Weights of a small transformer language model: 5 heads of 64.
Each number is 200 + 20 x the weight over its row's rms, rounded and kept within 0 to 999. Layers, rows and columns count from 0. The size before them is the row's rms in percent of the matrix's.

# up: layer 7 MLP up, 1280x320, rms 0.108, rows 824-833, columns 160-319
# down: layer 7 MLP down (transposed), 1280x320, rms 0.102, rows 824-833, columns 160-319
up824,097,215,225,196,231,209,203,210,197,174,196,209,196,197,192,162,219,175,176,195,205,215,236,192,210,206,209,179,202,179,202,205,221,198,181,211,219,201,169,203,214,204,174,209,200,220,197,179,206,231,180,236,209,214,200,195,212,207,220,209,186,195,180,268,198,191,204,196,247,203,191,211,172,200,161,195,215,184,202,194,181,202,195,189,205,193,202,190,214,211,178,203,202,211,213,209,224,210,228,175,222,213,194,218,240,236,196,187,193,218,184,192,187,129,192,234,238,202,169,193,206,206,225,217,236,190,228,145,230,177,185,201,160,186,184,229,178,227,165,181,188,182,246,239,210,232,185,254,213,220,241,190,208,203,187,201,204,197,213,182,211
down824,102,193,178,177,197,167,197,193,227,184,181,215,231,162,185,205,229,210,219,210,229,183,221,195,217,221,218,203,196,160,232,218,203,225,203,206,228,164,193,186,172,215,199,182,194,196,188,210,168,171,193,182,184,172,192,181,191,224,181,202,220,180,189,209,221,213,198,167,199,186,221,191,187,197,240,238,187,213,185,203,163,169,196,191,189,167,196,203,204,164,168,206,198,211,194,209,165,200,226,184,209,224,199,205,204,175,239,230,215,227,196,223,226,213,217,186,201,192,191,204,174,212,181,190,176,178,207,202,183,183,177,193,172,200,186,194,241,186,200,193,210,210,157,188,222,180,205,205,199,227,181,238,181,191,212,194,185,163,188,214,220
up825,129,205,199,177,196,185,179,188,211,229,227,257,195,213,206,210,189,162,198,202,201,181,173,206,197,185,204,174,181,177,204,196,208,193,201,230,205,165,178,195,226,213,184,194,204,202,225,180,203,210,197,193,187,197,160,191,214,161,230,206,191,175,189,178,219,194,217,185,195,196,183,164,182,194,200,185,195,171,157,225,193,171,222,231,178,187,201,216,212,193,185,162,182,211,260,196,207,176,221,235,205,231,193,207,172,225,186,200,193,190,228,217,190,214,197,219,209,222,189,179,192,148,248,190,202,180,171,195,224,183,208,201,178,181,188,222,232,208,186,230,182,170,187,208,198,246,223,214,174,184,199,214,196,168,227,205,174,203,160,217,171
down825,129,172,196,175,192,178,171,226,213,204,199,212,186,208,211,210,229,183,192,198,244,142,214,225,202,223,194,215,172,192,218,177,214,202,166,219,149,261,187,205,187,229,170,210,243,219,223,178,221,243,194,166,210,206,192,209,199,177,214,190,214,199,192,174,194,250,194,196,187,207,195,175,175,202,187,191,228,179,182,188,168,194,218,244,204,193,184,220,210,204,175,208,158,219,214,172,199,155,213,207,198,206,197,180,215,200,186,227,182,193,200,171,181,177,194,208,208,201,209,186,180,186,208,241,178,237,179,209,201,192,181,202,164,163,180,211,214,194,217,223,193,182,174,173,147,238,198,205,228,180,190,225,206,172,194,180,189,222,214,208,216
up826,113,207,183,214,190,222,217,206,211,193,194,197,190,202,151,209,192,160,181,196,185,204,199,199,177,183,187,193,226,203,197,226,222,187,192,220,203,195,196,200,174,183,197,201,202,190,202,174,199,213,140,189,218,210,211,229,207,199,197,221,227,198,196,172,237,205,191,191,190,196,207,238,187,194,175,207,205,184,214,212,176,212,206,215,251,149,207,192,197,172,195,200,190,212,203,156,193,204,200,183,175,232,234,205,222,165,203,194,177,210,210,215,195,187,201,209,209,196,211,210,182,178,189,209,196,217,218,202,177,230,225,202,188,188,185,179,202,220,203,196,214,184,203,219,182,203,204,205,229,192,193,219,201,187,202,134,207,189,200,240,152
down826,100,207,222,225,187,177,189,205,202,205,206,220,195,169,205,204,195,206,227,211,154,184,239,194,229,195,190,177,209,203,235,187,188,213,195,223,200,222,214,233,228,183,188,240,210,237,186,251,189,206,195,188,191,208,206,206,177,167,212,209,188,227,210,148,197,209,195,217,212,205,222,181,222,226,194,201,177,242,220,226,202,218,202,171,183,203,238,172,197,160,202,189,193,170,213,208,186,209,206,239,240,232,187,212,211,199,203,178,204,198,230,169,211,195,214,237,176,184,190,177,199,247,186,220,216,214,178,205,223,162,151,205,160,173,213,171,178,176,163,225,199,166,179,234,194,214,198,189,174,202,209,196,227,215,179,195,231,200,211,203,191
up827,090,190,228,217,200,229,168,216,209,170,202,206,202,217,198,172,189,208,197,171,151,188,196,191,199,198,150,178,183,221,261,230,195,171,194,209,181,174,193,203,208,179,153,175,194,196,201,198,210,207,182,215,193,226,184,192,234,207,184,216,194,212,168,213,220,220,215,242,241,202,158,189,228,177,196,192,198,201,181,213,205,206,227,214,229,227,197,170,190,212,193,189,197,198,210,181,174,157,202,121,177,211,186,206,219,160,207,225,230,229,208,203,164,215,214,224,236,209,204,204,220,181,215,187,194,237,185,168,190,212,179,209,206,218,230,226,202,218,190,263,190,187,195,209,210,235,172,174,203,204,231,192,198,216,217,206,214,177,173,210,224
down827,095,207,167,229,197,181,218,197,203,204,206,178,202,219,209,223,210,189,210,216,185,212,240,203,172,188,189,206,193,216,195,192,207,200,201,188,212,232,222,205,176,229,188,186,202,205,179,213,210,191,207,160,201,208,245,199,211,199,226,168,176,200,218,253,164,195,211,201,162,223,181,238,200,196,172,220,195,252,205,183,199,207,216,173,209,206,197,189,209,189,205,190,233,160,186,207,200,214,229,192,179,212,184,205,201,200,188,170,179,192,224,235,202,171,194,209,210,211,213,218,217,226,181,218,172,179,191,164,186,201,183,235,199,195,167,196,201,227,184,180,209,203,201,196,238,209,197,186,182,206,178,198,215,194,170,202,187,178,167,187,213
up828,098,225,251,181,172,210,177,191,220,220,214,200,232,212,194,191,220,160,182,205,200,195,206,193,223,211,214,170,176,208,201,215,211,206,174,178,239,217,198,177,199,212,208,187,155,179,204,194,202,172,203,182,229,192,176,202,184,207,192,206,170,190,181,218,200,220,209,177,210,188,212,198,184,210,206,181,207,230,237,182,248,192,189,219,183,186,182,197,200,170,195,185,189,176,162,214,225,181,205,203,185,226,196,195,221,188,190,211,216,182,211,202,205,214,184,176,215,215,240,198,167,194,211,209,216,178,173,221,180,180,220,242,198,186,204,222,203,174,208,195,196,214,213,200,188,207,204,177,227,181,181,210,212,224,229,168,177,197,243,175,214
down828,102,194,225,195,189,177,199,196,195,221,231,250,225,198,176,162,158,197,150,180,229,222,210,200,173,193,234,217,190,174,208,209,213,200,201,190,182,212,242,183,194,220,249,186,183,217,185,213,170,173,209,183,148,196,187,203,198,203,140,186,239,212,223,216,190,164,213,190,194,214,201,230,227,230,219,174,218,190,199,200,206,185,197,197,188,214,202,163,201,196,185,175,192,221,202,203,235,202,182,191,169,231,199,206,164,202,225,197,200,183,202,188,177,219,163,238,194,218,168,160,203,176,212,210,187,194,207,215,185,184,191,238,196,187,223,200,178,212,185,213,203,164,198,175,193,202,231,166,212,188,208,200,174,221,186,225,196,177,200,212,208
up829,105,179,174,217,160,190,243,204,210,179,162,184,195,241,209,199,220,186,196,198,206,199,192,185,185,201,217,142,212,225,227,210,183,219,201,206,201,245,187,209,202,209,251,213,183,207,178,219,206,210,194,216,198,222,204,235,186,220,250,203,171,174,181,204,194,218,180,182,148,248,187,179,219,185,206,197,222,226,205,226,221,187,182,187,221,205,206,213,203,230,181,245,188,172,202,206,219,225,239,192,177,181,176,182,200,204,209,223,200,213,191,181,202,216,182,188,203,210,226,201,193,208,210,205,211,199,204,196,200,178,210,232,207,199,213,212,194,184,197,168,206,198,213,165,181,169,176,199,176,217,228,248,204,185,231,177,210,199,183,160,156
down829,104,180,209,225,202,211,207,177,214,150,217,190,243,187,178,225,215,206,197,209,213,213,220,167,202,194,165,197,174,170,209,176,174,205,198,214,183,174,188,212,217,187,225,230,187,195,189,231,191,190,201,176,193,193,181,174,240,188,175,204,203,206,202,194,196,196,212,204,202,163,164,179,181,136,222,189,213,203,197,203,190,201,186,202,156,162,210,201,215,180,190,178,204,171,195,216,172,184,221,181,240,173,221,213,199,214,196,188,198,205,226,180,167,186,194,240,170,182,206,212,199,206,195,159,207,234,221,210,212,200,216,190,174,196,185,192,235,179,200,184,236,168,195,180,154,206,200,183,232,193,196,206,188,183,208,187,206,203,246,203,194
up830,087,199,232,196,186,218,256,199,187,190,214,170,230,259,214,165,195,189,201,194,220,165,188,179,187,194,186,232,161,175,187,171,210,177,207,207,211,170,190,251,196,192,205,228,213,215,203,199,211,201,236,190,187,138,209,219,174,203,207,211,180,208,191,193,181,210,158,199,209,257,211,211,177,209,191,200,186,190,211,211,227,215,198,233,214,213,204,183,228,202,194,188,213,227,206,231,182,236,226,208,187,195,212,201,209,186,201,186,174,198,200,192,186,203,230,206,196,183,194,219,188,210,202,215,206,173,194,224,221,201,213,199,174,229,201,174,192,228,180,193,227,207,202,200,219,225,176,169,208,162,228,195,184,182,212,195,178,200,207,188,196
down830,087,218,194,158,160,197,209,207,207,194,200,210,193,183,175,214,198,185,232,188,200,203,188,213,230,209,206,184,195,190,200,197,191,199,208,186,224,202,161,186,229,199,198,183,165,196,217,189,223,185,206,201,212,200,206,170,229,156,202,168,190,200,201,181,234,211,227,193,209,203,226,215,197,210,236,197,225,209,173,232,210,192,187,195,219,186,226,189,181,247,215,194,185,225,185,183,185,211,237,178,209,202,238,184,213,192,180,155,216,198,176,202,224,203,184,241,198,229,185,183,212,190,183,175,158,176,227,175,216,188,245,208,227,195,193,226,204,194,199,206,193,165,193,212,184,198,255,215,179,204,166,203,191,231,222,222,201,211,171,220,197
up831,097,195,228,217,192,185,186,219,240,229,185,197,198,188,189,215,199,194,214,208,193,156,170,193,182,169,213,227,199,160,205,200,189,200,204,192,219,176,226,223,210,189,226,188,197,243,214,198,209,218,195,196,199,169,213,189,203,230,188,194,207,188,214,185,211,190,196,191,164,172,152,194,193,157,200,183,206,213,178,184,250,194,201,199,183,231,190,183,204,189,214,208,197,225,191,165,195,208,167,176,187,213,189,199,195,199,221,232,187,217,233,191,202,199,230,206,202,215,226,247,169,189,168,203,165,199,182,208,206,226,185,230,231,183,203,201,176,196,195,209,196,214,221,239,182,198,209,201,216,194,166,194,229,218,215,197,199,194,185,187,189
down831,099,189,179,209,196,180,209,214,180,175,207,196,214,196,201,192,192,230,209,205,179,195,221,187,171,182,206,211,224,207,195,205,176,193,238,164,180,170,219,198,172,186,200,171,209,215,179,178,200,218,156,169,234,206,204,171,254,189,220,192,206,202,214,203,208,215,225,241,235,195,209,218,181,183,190,190,221,203,188,199,204,196,198,215,242,185,225,199,206,207,204,227,195,163,222,189,201,200,213,242,171,184,227,209,214,140,189,187,184,224,196,228,201,212,207,219,198,224,157,180,175,203,196,207,217,160,197,208,175,193,226,207,214,179,182,218,193,179,210,212,226,192,190,168,217,172,210,232,196,200,201,189,183,202,189,205,205,174,187,194,227
up832,099,212,210,181,182,176,191,204,223,191,231,175,208,222,170,223,175,175,204,203,177,176,178,233,204,190,212,192,227,191,202,206,234,206,185,210,188,194,225,200,209,211,225,238,184,193,184,219,197,184,172,229,206,139,178,179,199,198,194,199,233,216,173,224,197,205,157,168,189,183,205,204,164,186,195,175,190,228,218,192,222,208,244,203,182,201,178,202,171,181,172,163,199,192,215,181,193,206,208,188,219,198,207,184,201,189,204,214,205,223,215,198,179,161,210,208,214,235,203,181,204,195,235,190,177,182,201,213,201,214,152,186,207,205,195,220,167,196,189,226,196,184,210,209,190,189,197,184,187,191,186,205,183,234,233,162,216,202,198,176,167
down832,094,217,208,175,203,224,184,201,207,236,183,158,217,160,225,222,184,189,238,228,163,213,217,184,170,177,206,219,216,195,217,205,184,168,190,161,187,232,197,202,218,137,268,203,223,225,176,236,211,190,185,181,231,176,228,221,219,182,189,179,213,194,173,226,211,209,217,178,206,168,173,185,184,206,199,194,218,200,181,193,176,197,180,179,230,204,211,189,198,192,175,181,191,218,193,222,192,233,224,205,192,206,213,213,197,199,221,208,221,182,202,194,229,189,226,238,198,154,169,201,195,168,185,198,176,218,209,219,181,171,199,188,171,196,218,232,181,191,186,205,210,186,172,219,214,202,207,225,200,185,186,204,186,210,209,178,198,198,198,142,169
up833,096,215,211,209,186,234,221,224,179,207,163,197,199,182,187,219,182,207,215,186,200,205,216,218,194,194,210,233,209,166,169,209,205,193,191,229,209,158,170,193,238,236,193,206,223,217,191,207,219,179,215,226,185,242,187,220,180,184,172,188,206,231,185,195,215,192,227,215,192,178,186,181,182,186,162,207,174,209,218,173,146,224,196,221,212,203,213,219,176,179,204,224,221,170,217,194,179,188,200,211,206,205,235,213,190,165,202,185,198,218,194,238,184,177,210,180,186,188,213,215,197,232,195,197,206,166,195,196,204,159,206,189,223,192,202,196,172,205,209,206,195,222,188,216,204,207,193,213,191,208,224,209,191,186,265,208,209,205,206,221,197
down833,099,185,179,190,219,209,152,213,178,187,203,230,192,222,172,248,212,208,192,179,241,181,180,229,208,215,195,196,220,200,207,221,192,190,187,200,203,245,185,160,197,226,207,198,217,179,176,169,184,164,225,230,219,192,210,189,184,207,223,187,201,228,233,212,211,196,213,216,188,241,181,206,217,200,192,194,198,183,185,160,219,220,197,198,186,220,192,179,203,251,210,209,198,184,165,226,225,204,227,175,222,232,167,215,181,218,163,213,234,210,177,176,190,199,187,225,214,192,227,191,221,184,211,206,200,203,188,228,178,161,168,182,214,205,203,197,190,202,236,141,177,212,171,217,171,193,214,174,212,230,178,217,189,229,181,168,250,176,189,201,174